{"n_layer": 10, "d_model": 256, "n_head": 2, "n_kv_head": 2, "head_dim": 128, "d_mlp": 704, "vocab_size": 5291, "activation": "swiglu", "norm": "layernorm", "norm_place": "pre", "norm_eps": 1e-06, "positions": "learned+rope", "rope_base": 10800.0, "rope_fraction": 1.0, "qk_norm": false, "attn_scale": 0.0884, "bias": "none", "tie_embeddings": false, "parallel_block": false, "init": "normal", "init_std_qkv": 0.0225, "init_std_o": 0.0, "init_std_up": 0.0225, "init_std_down": 0.0, "optimizer": "adamw", "lr": 0.00193, "lr_mult_qkv": 0.4, "beta1": 0.9, "beta2": 0.99, "lr_head": 0.00909, "grad_clip": 0.5, "warmup_steps": 513, "schedule": "wsd", "decay_fraction": 0.775, "decay_shape": "exp", "final_lr_fraction": 0.0, "batch_tokens": 65536, "seq_len": 512, "doc_mask": true, "train_tokens": 561900000, "steps": 8574, "dataset": "wikipedia_en"}
Each number is 128 + 24 x the weight over its row's rms, rounded and kept within 0 to 255. Layers, rows and columns count from 0. The size above them is the row's rms in percent of the matrix's.

# layer 4 MLP up, 704x256, rms 0.074, rows 697-703, columns 0-127
size [102  91  99 103  93  98 107]
[[161 127 158 112 135 125 139  98 132 146 135 132 146 132 114 128 131 141 154 107 136 129 133 118  92 104 182 144 108 155 122 111 151 123  91  77 144 121 147 152 151 114 132 158 135  96 129 103 126 101 110 127 145 166 166 128  99 139 133 119 109 123  81 150 138 143 137 114 142  85 158 139 125 136 133 147  96 142 124 124 142 143 119 136 155 110 118 148 112 132 141 124 118  97 131 117 128 141 140  77 130 132  93 117 123 135 141 171 148 145 143 132 121 148 122  62 122 145 125 105 129 131 102 131 147 142 106  74]
 [125 144 107 126 146 158 149 164 114 111 165 114 111 151 167 107 168 114 105 139 123  90 113 155 156 170 132 114 126 121 165 120 114 182 132 123 147 101 175 170 130 128  82 137 111 120 111 137 149  98 147 118 191 123 121 105  97 128 110 133 169 110 109 112  73 122 137  87 131 140 102  92 134 140 138 128  92 106 133 113 167 128 125 118 144 165  74 145 149 110 159 149 102 119 148 106 106 183 114 167 148  89  79  74 146 131  92 105 117 117 141 138 133 118 131 132 112 167 107 149 146 140 114 139 157 135 136 106]
 [128 141 131 198 120 142 161  99  90  93 128 190 118 124 116 123 113 120 116  93 107 104 179  98 142 103  93 132 154 119 105 106 132 125  94 125 100 143 138 129 149 135 136 131 166 128 148 116 157 128 149 157 136 102 133  91 135 102 124 122 149 143 125 111  93 140 143 146 143 124 103 119 120 131 128 132 122  69 111 132 153  95 113  97 131 115 156 127 127 137 126 156 119 100  94 134 140 134 110 168 161 135 193 100 130 118 145 103 153 158 144 140 102 126 132 121 118 125 115 129  99 165 146 145 157 154 128  91]
 [ 75 127 135 142 157  99 118 113 126 170 163 121 202 157 138 132 114 153 119 167 101 131 140  98 107 149 138 136 156 109 136  65 161 141 113 122 109 150 113 121 117 103 153 137 106 103 187 132 153 136 109 103 106 160 101 137 143 129 157 150 114 128 122 143 113 167 105 113 152 124 116 108 160  96 127 140 141 111 139  83 122 134  96 139 141 132  93  72 103 115 150 140  96 108 146 116 106 100 127 132 159 111 132 132 149 191 148 135 145 128 133 162 121 102 161  87 138 140 124 128 128 139  85 122 132 119 121 120]
 [113 118 141 113 132  93 118 105 125 130 143 109 126 122 114 129 185 127 158 120 147 122 139 111 124 131 155 174 150 122 159  93 171 154 149 162 104  84  86 133 139  99 101 141 151 156 128 123 151 130 154 115 111  80 130 101 115 100 135 130 111  87 133  96 158 116 118 101  90 150 114 134 150 120 160 110 144 115 120  88 140 107 178 154 106 156 138 135 151 144 137 143 121 116 120 132 145 173 123  99 166 113 145 104  46 115 139 169 161 120 155  81 119 124 138 128 144 126 120 108 120 153 128 105 143 137 142  86]
 [131 132 138 133 108 123 148 119 134 145  93 142 148 137 101 193 113 146 141 105 100 187 161 147 155  91 115 121 124  87  82 169 124 109  96 138  99 124 163 102 120 127 134 175 109 134 164 136 157 127 111 124  97 106  83 127 116 150 131 144 117 142 128 122 142  97  91  88  99 114 138 144 154 147 130 127 145 111 141 141 150 168  79 143 193  98 119 142 163 170 122 108 156 135  96  98 104 156 122 109 111 147 145 140 161 193 140 127 126 159 125 140 136  98 142 116 137  99  81 123 142 110  83 106 138 119 124 117]
 [145 148 100 104 158 111 132 158 179 125 154 148 116 105 103 117 113 138 144  36 119 143 109 100 171 119 105 109 125 108 142 135 130 150 138 126 119 114 165 160 128 102 118 138 111 115 188 131  92 123 147 101 141 128 173 128 136 138 104 102 143 151 160 147 109 131 133 105 129 106 111 112 144 171  99 136  95 140 110 104 128 103 120 120 125 168 120  85 157 136 145 108 119 141 168 111 118 155  94 163 125 166 108  82 148 146  72 150 175  91  89 152 113 115  87 129 131 134 129 124 158 137 134 117 128  88  93 186]]
# layer 4 MLP down (transposed), 704x256, rms 0.0736, rows 697-703, columns 0-127
size [103  91 101 103  86  96 108]
[[138  95 153 150 114 166 118  86 109 119 187 111 102  92 124  88 111 157 115 163 139 143 119 110 103 165 124 111 138 126  94 132 144 121  76 109 151  93 153 100 122 144 138 125 105 109 178 117  97 124 131 110 131 137  97 114 125 102 125 116 103 160 122 131 124 144 106 150 133 119 138 165 104 140 123  91 116 118 164 148 154 147 108 147 151 108 154 120 118 143  90 159 130 146 184 132  92 142 155 122 116 140 101 116 120 164 114 143  89 120 132 157  84 140 151 117 129 117 121 162  96 123 126 164 113 150 124 114]
 [123 125 137 123 157 147 141  66  89 151 114 151 128 156  98 104 122 136 179  89 130 179 127 115 164 118 102 137 129  80  98 100 120 138 144 131 155 138 128  89 110 135 145 136 160 143 110 124 124 105  97 108 104 136 130 139 144  99  99 119  71 113 145 150 136 128 104 118 132 109 190 128 135 131 149 129 113 157 112 157 119 116 162 121 166 108 112 119 111 148 114 130 173 143 149 122 163 130 159  81 141 171 123 122 126  86 160  79  86 152 139 142 148 119 129 137 132  87 129 134 129 116 121 145 133 180 158 146]
 [126 103 145 168 105 162  89  97  98 126 126  92 141 146 136 120 138 147 123 172 130 134 129 115 130 104 145 157  94 157 161 103 112 128 121 131 177 137 115 158 122 125  92  99 109 139 133 189 130 147 115 101 149 114 108 139 110 117 136 130 140  65  88 109 133 114 129 102 119 157 135 140 108  90 133 167 152 181 164 100 164 158 104 109 166 185 151 146 107 131 123 160 105 133  74 161 115 130 158  98 128 111 140 117 102 145 106 145 152  96 106 124 117 117 124 119 110 123 156 132 144  97 129 108 114  89 194 150]
 [126 142 130 131 102 128 151 103 102 131 165 184 137 132  92  61 142 149 115 176 129 148 153 132 124 154 140 112 152 104 167 119 139 148 163  96 133 181 118 125 146 158 149 104 128  76 139 145 162 142 151 147 127 122 103 133 154 150 153 120 130 137 140 130  93 130 155  96 145  97 104 129 121 161  90  95  91 184 159 119 126 127 134 111 137 121 149 100 169 136 131 147  69 111  90 158 103 114 118  97 120 108  82 148 168 144 124 116 145 136 175  98 139 169 143 110 135  93 152 102 139 134 149 110 135 135 168 123]
 [119 176 149 183 128  99 130 174 116 150 140 130 137  93 146 128 103 119 113 121  91 150 119 128 109 142 139  99 122 126 146 137 127 107 115 128 121 106 141 105 123 124 171 107 124 127 160 150 132 132 159 101 134 129 142 146 122 140 123 118 115 154  93 139 139 138 168 111 158  90 104 119  80 120 118 128 155 158 143 113 128 146 100  95 126  90 140 111 126 152 111 136 156 102 146 146  87 114 140 119 139 158 122 159 177 134 170 111 135 138  88 128  12 152 121 107 122 121 150 128 122 103 144 133  93 178 176 115]
 [142 156 112 158  90 148 111 141 114 116 156 156 147 164 145 162  96 141 125 102 118 172 185 135 129  90  99  77 132  74  60 197 140 115  99 204 101 115 140 128  88 114 121 150 143 115 124 109 133 115  83 139 100 115 151 119 130 175  97 155 137 144 114 138 142 152  83 125 130 123  82 157 117 117 132 108 150  72 157 135 181 133  88 117 127 116 113 134  87 106 110 157 134 108 135 154 152 176 142  97 123 113 188 125  98 151 142 151 135 128 107 122 104 110 154 137 136  99 141 116 140 115 159 128 115 123 134 136]
 [151  85 147 128  77 120 166 115 165 129 107 127 126 121 130 130 141 181 110  84 114 153 105 112 138 159 123 125 145 134  89 141 145 167 120  92 124  98 186 127 122 136 138 128 116 124 143 161 148 140  71 123 141 128 105 111 132 118 118 128 100 138 133 132 117 141 117  86 153 142 105 156 133 133 147 128 111 108 131 152 139 112 102 144 150 158 127  84 141 148 125  92 126 124 168 119 105 151 164 134 113 111  86 140 109 151 134 173 120 130 164 148 172 121 124 134 139 130 154  98 157 120 151 100 120 162 116 122]]
# layer 4 MLP gate, 704x256, rms 0.0784, rows 698-703, columns 0-127
size [ 91  97 110  96  90 114]
[[105 115 106 108 154 110 137 110 131 148 103 132 146 125  99  90 161 141 147 121 129 125 139 152 124 169 139 137 144 147 168 141  98 134 144 128 105 126 171  82 100 113 114 130 143 123 145  97 152 121 143 125  91  85 143 117 100 158 108 117 130 133 149 161 118 161 129 123 131  97  94 145 135 176  88 120 195  86 109 112 105 178 108 131 111 146 135 140 120 135 154 124 108  87 138 158 150 114 147 103 110 130 147 114 106  83 111 130 126 139  98 174 121  64 137 184 163 135 155 100 111 147 121 134 106 143  80 127]
 [114 167 128 118 126 123 140 133 151 127 133 150 133 108 129  98 122 188 137 149  97 113 135 138 166 143 147 147 116 129 135 124 163 114  97 127 127 146 127  97 136 144 142  94 122 158 111 120 123 135 126 102 109 143 130 129 185 139 115 165 131 149 143 140  92 140  98 165 114 140 137 126 115 137 134 108 142 124  95 148 100 117 149 172 107 174 119 153 161 173 151 133 115 140 163 110 129  89 129 165 103 160  53 140 133 143 172 118 141 134 160 119 112 166 151 185  97 154 142 100 121 136 137 160 116 137 114 126]
 [ 82 108 184 141 173 172 129 117 152 116 121 147  77 109 132 168 149 126 139 130 122 126 163 129  93  98 147 151 133 152 101 102 106 126 149 135 116 148 160 124 154 115 134 121 132 168 126 181 119  87 146 141 132 144 121 109 131 117  98 147 163 131  98  97 132 120 130 159 124 139 142 113 150 147 173 100 132  97 134 146 138 155 122 118 117 112 140 147 108 102  94  69 144 122 128 135 116 104 104 125 108 131  92 100  85 141 145 152 162 117 129 104 110 121 118 127 118 107 101 183 177  94 120 175 142  98 166 184]
 [115 107 106 153 123 119  81  78 122 167 149 120 145 120 101 121 120 161 159 122 139  90 111 119 134 126 138 200 114 105 124 110 139 159 122 132  56 172 141  72 118 141 131 144 140 128  93  93 136 122 156 146 167  96 117 133  71 145 129  92 114 126 111 181 143 135 129 125 127 119 142 143 126 120 137 112 159 157 143 103 116 112 182 113  99 122 147 125  84 148 130 126 147 114 100  91 159 161 115 161 142 126 174 121 151  88 124 131 123 123 149 103 119 100 144 190  91 148 136 108 128 117 117 167 132 158 101 144]
 [109 157 187  97  92  99 128 143 129  89  91 111 126  70 169  95 158 197 109 111 153 106 112 136 160 122  98 162 120 169 127 124 132  73 169 171 149 137 136 133 151  99 116 130 114 141 155 149 131 133 135 133 160 139 100 114 148 131 154 151 164 137 128 157 116 112  77 132 103 112 147 116 137 139  93 172 136 121 122 225 121 122 127 119 123 101 126 170 205  95 150 108 148 142 115 149 109  93 120 134 137 136  81 131 151 122 107 143 112 117 119  82 115 122 136 148 123 127 120 146 119 145 142  97 126 134 145 149]
 [104 131 127 126 152 105 168 148  94 171 131  99 109 121 136  71 157 138 135 104 137 130 158 120 132 158 132 133 134 159  83 129 117  98 159 105 107 127 102 126 120 170 136 128 176 137  98 170 113 116 183 142 125  98  81 137 140 111 145 134 173 105  65 119 133 141 134 112 155 123  93 151 148 142 121 133 130 105 122 131  97 122 167  99 127 115 175 142 131 111 125 119 115 136 146 141 143 157 155 118  88 137 164 109 138 151 108  91 150 137 137 110 131 101 127 108 123 129 167 103 156 123 121 128 116 140 173 121]]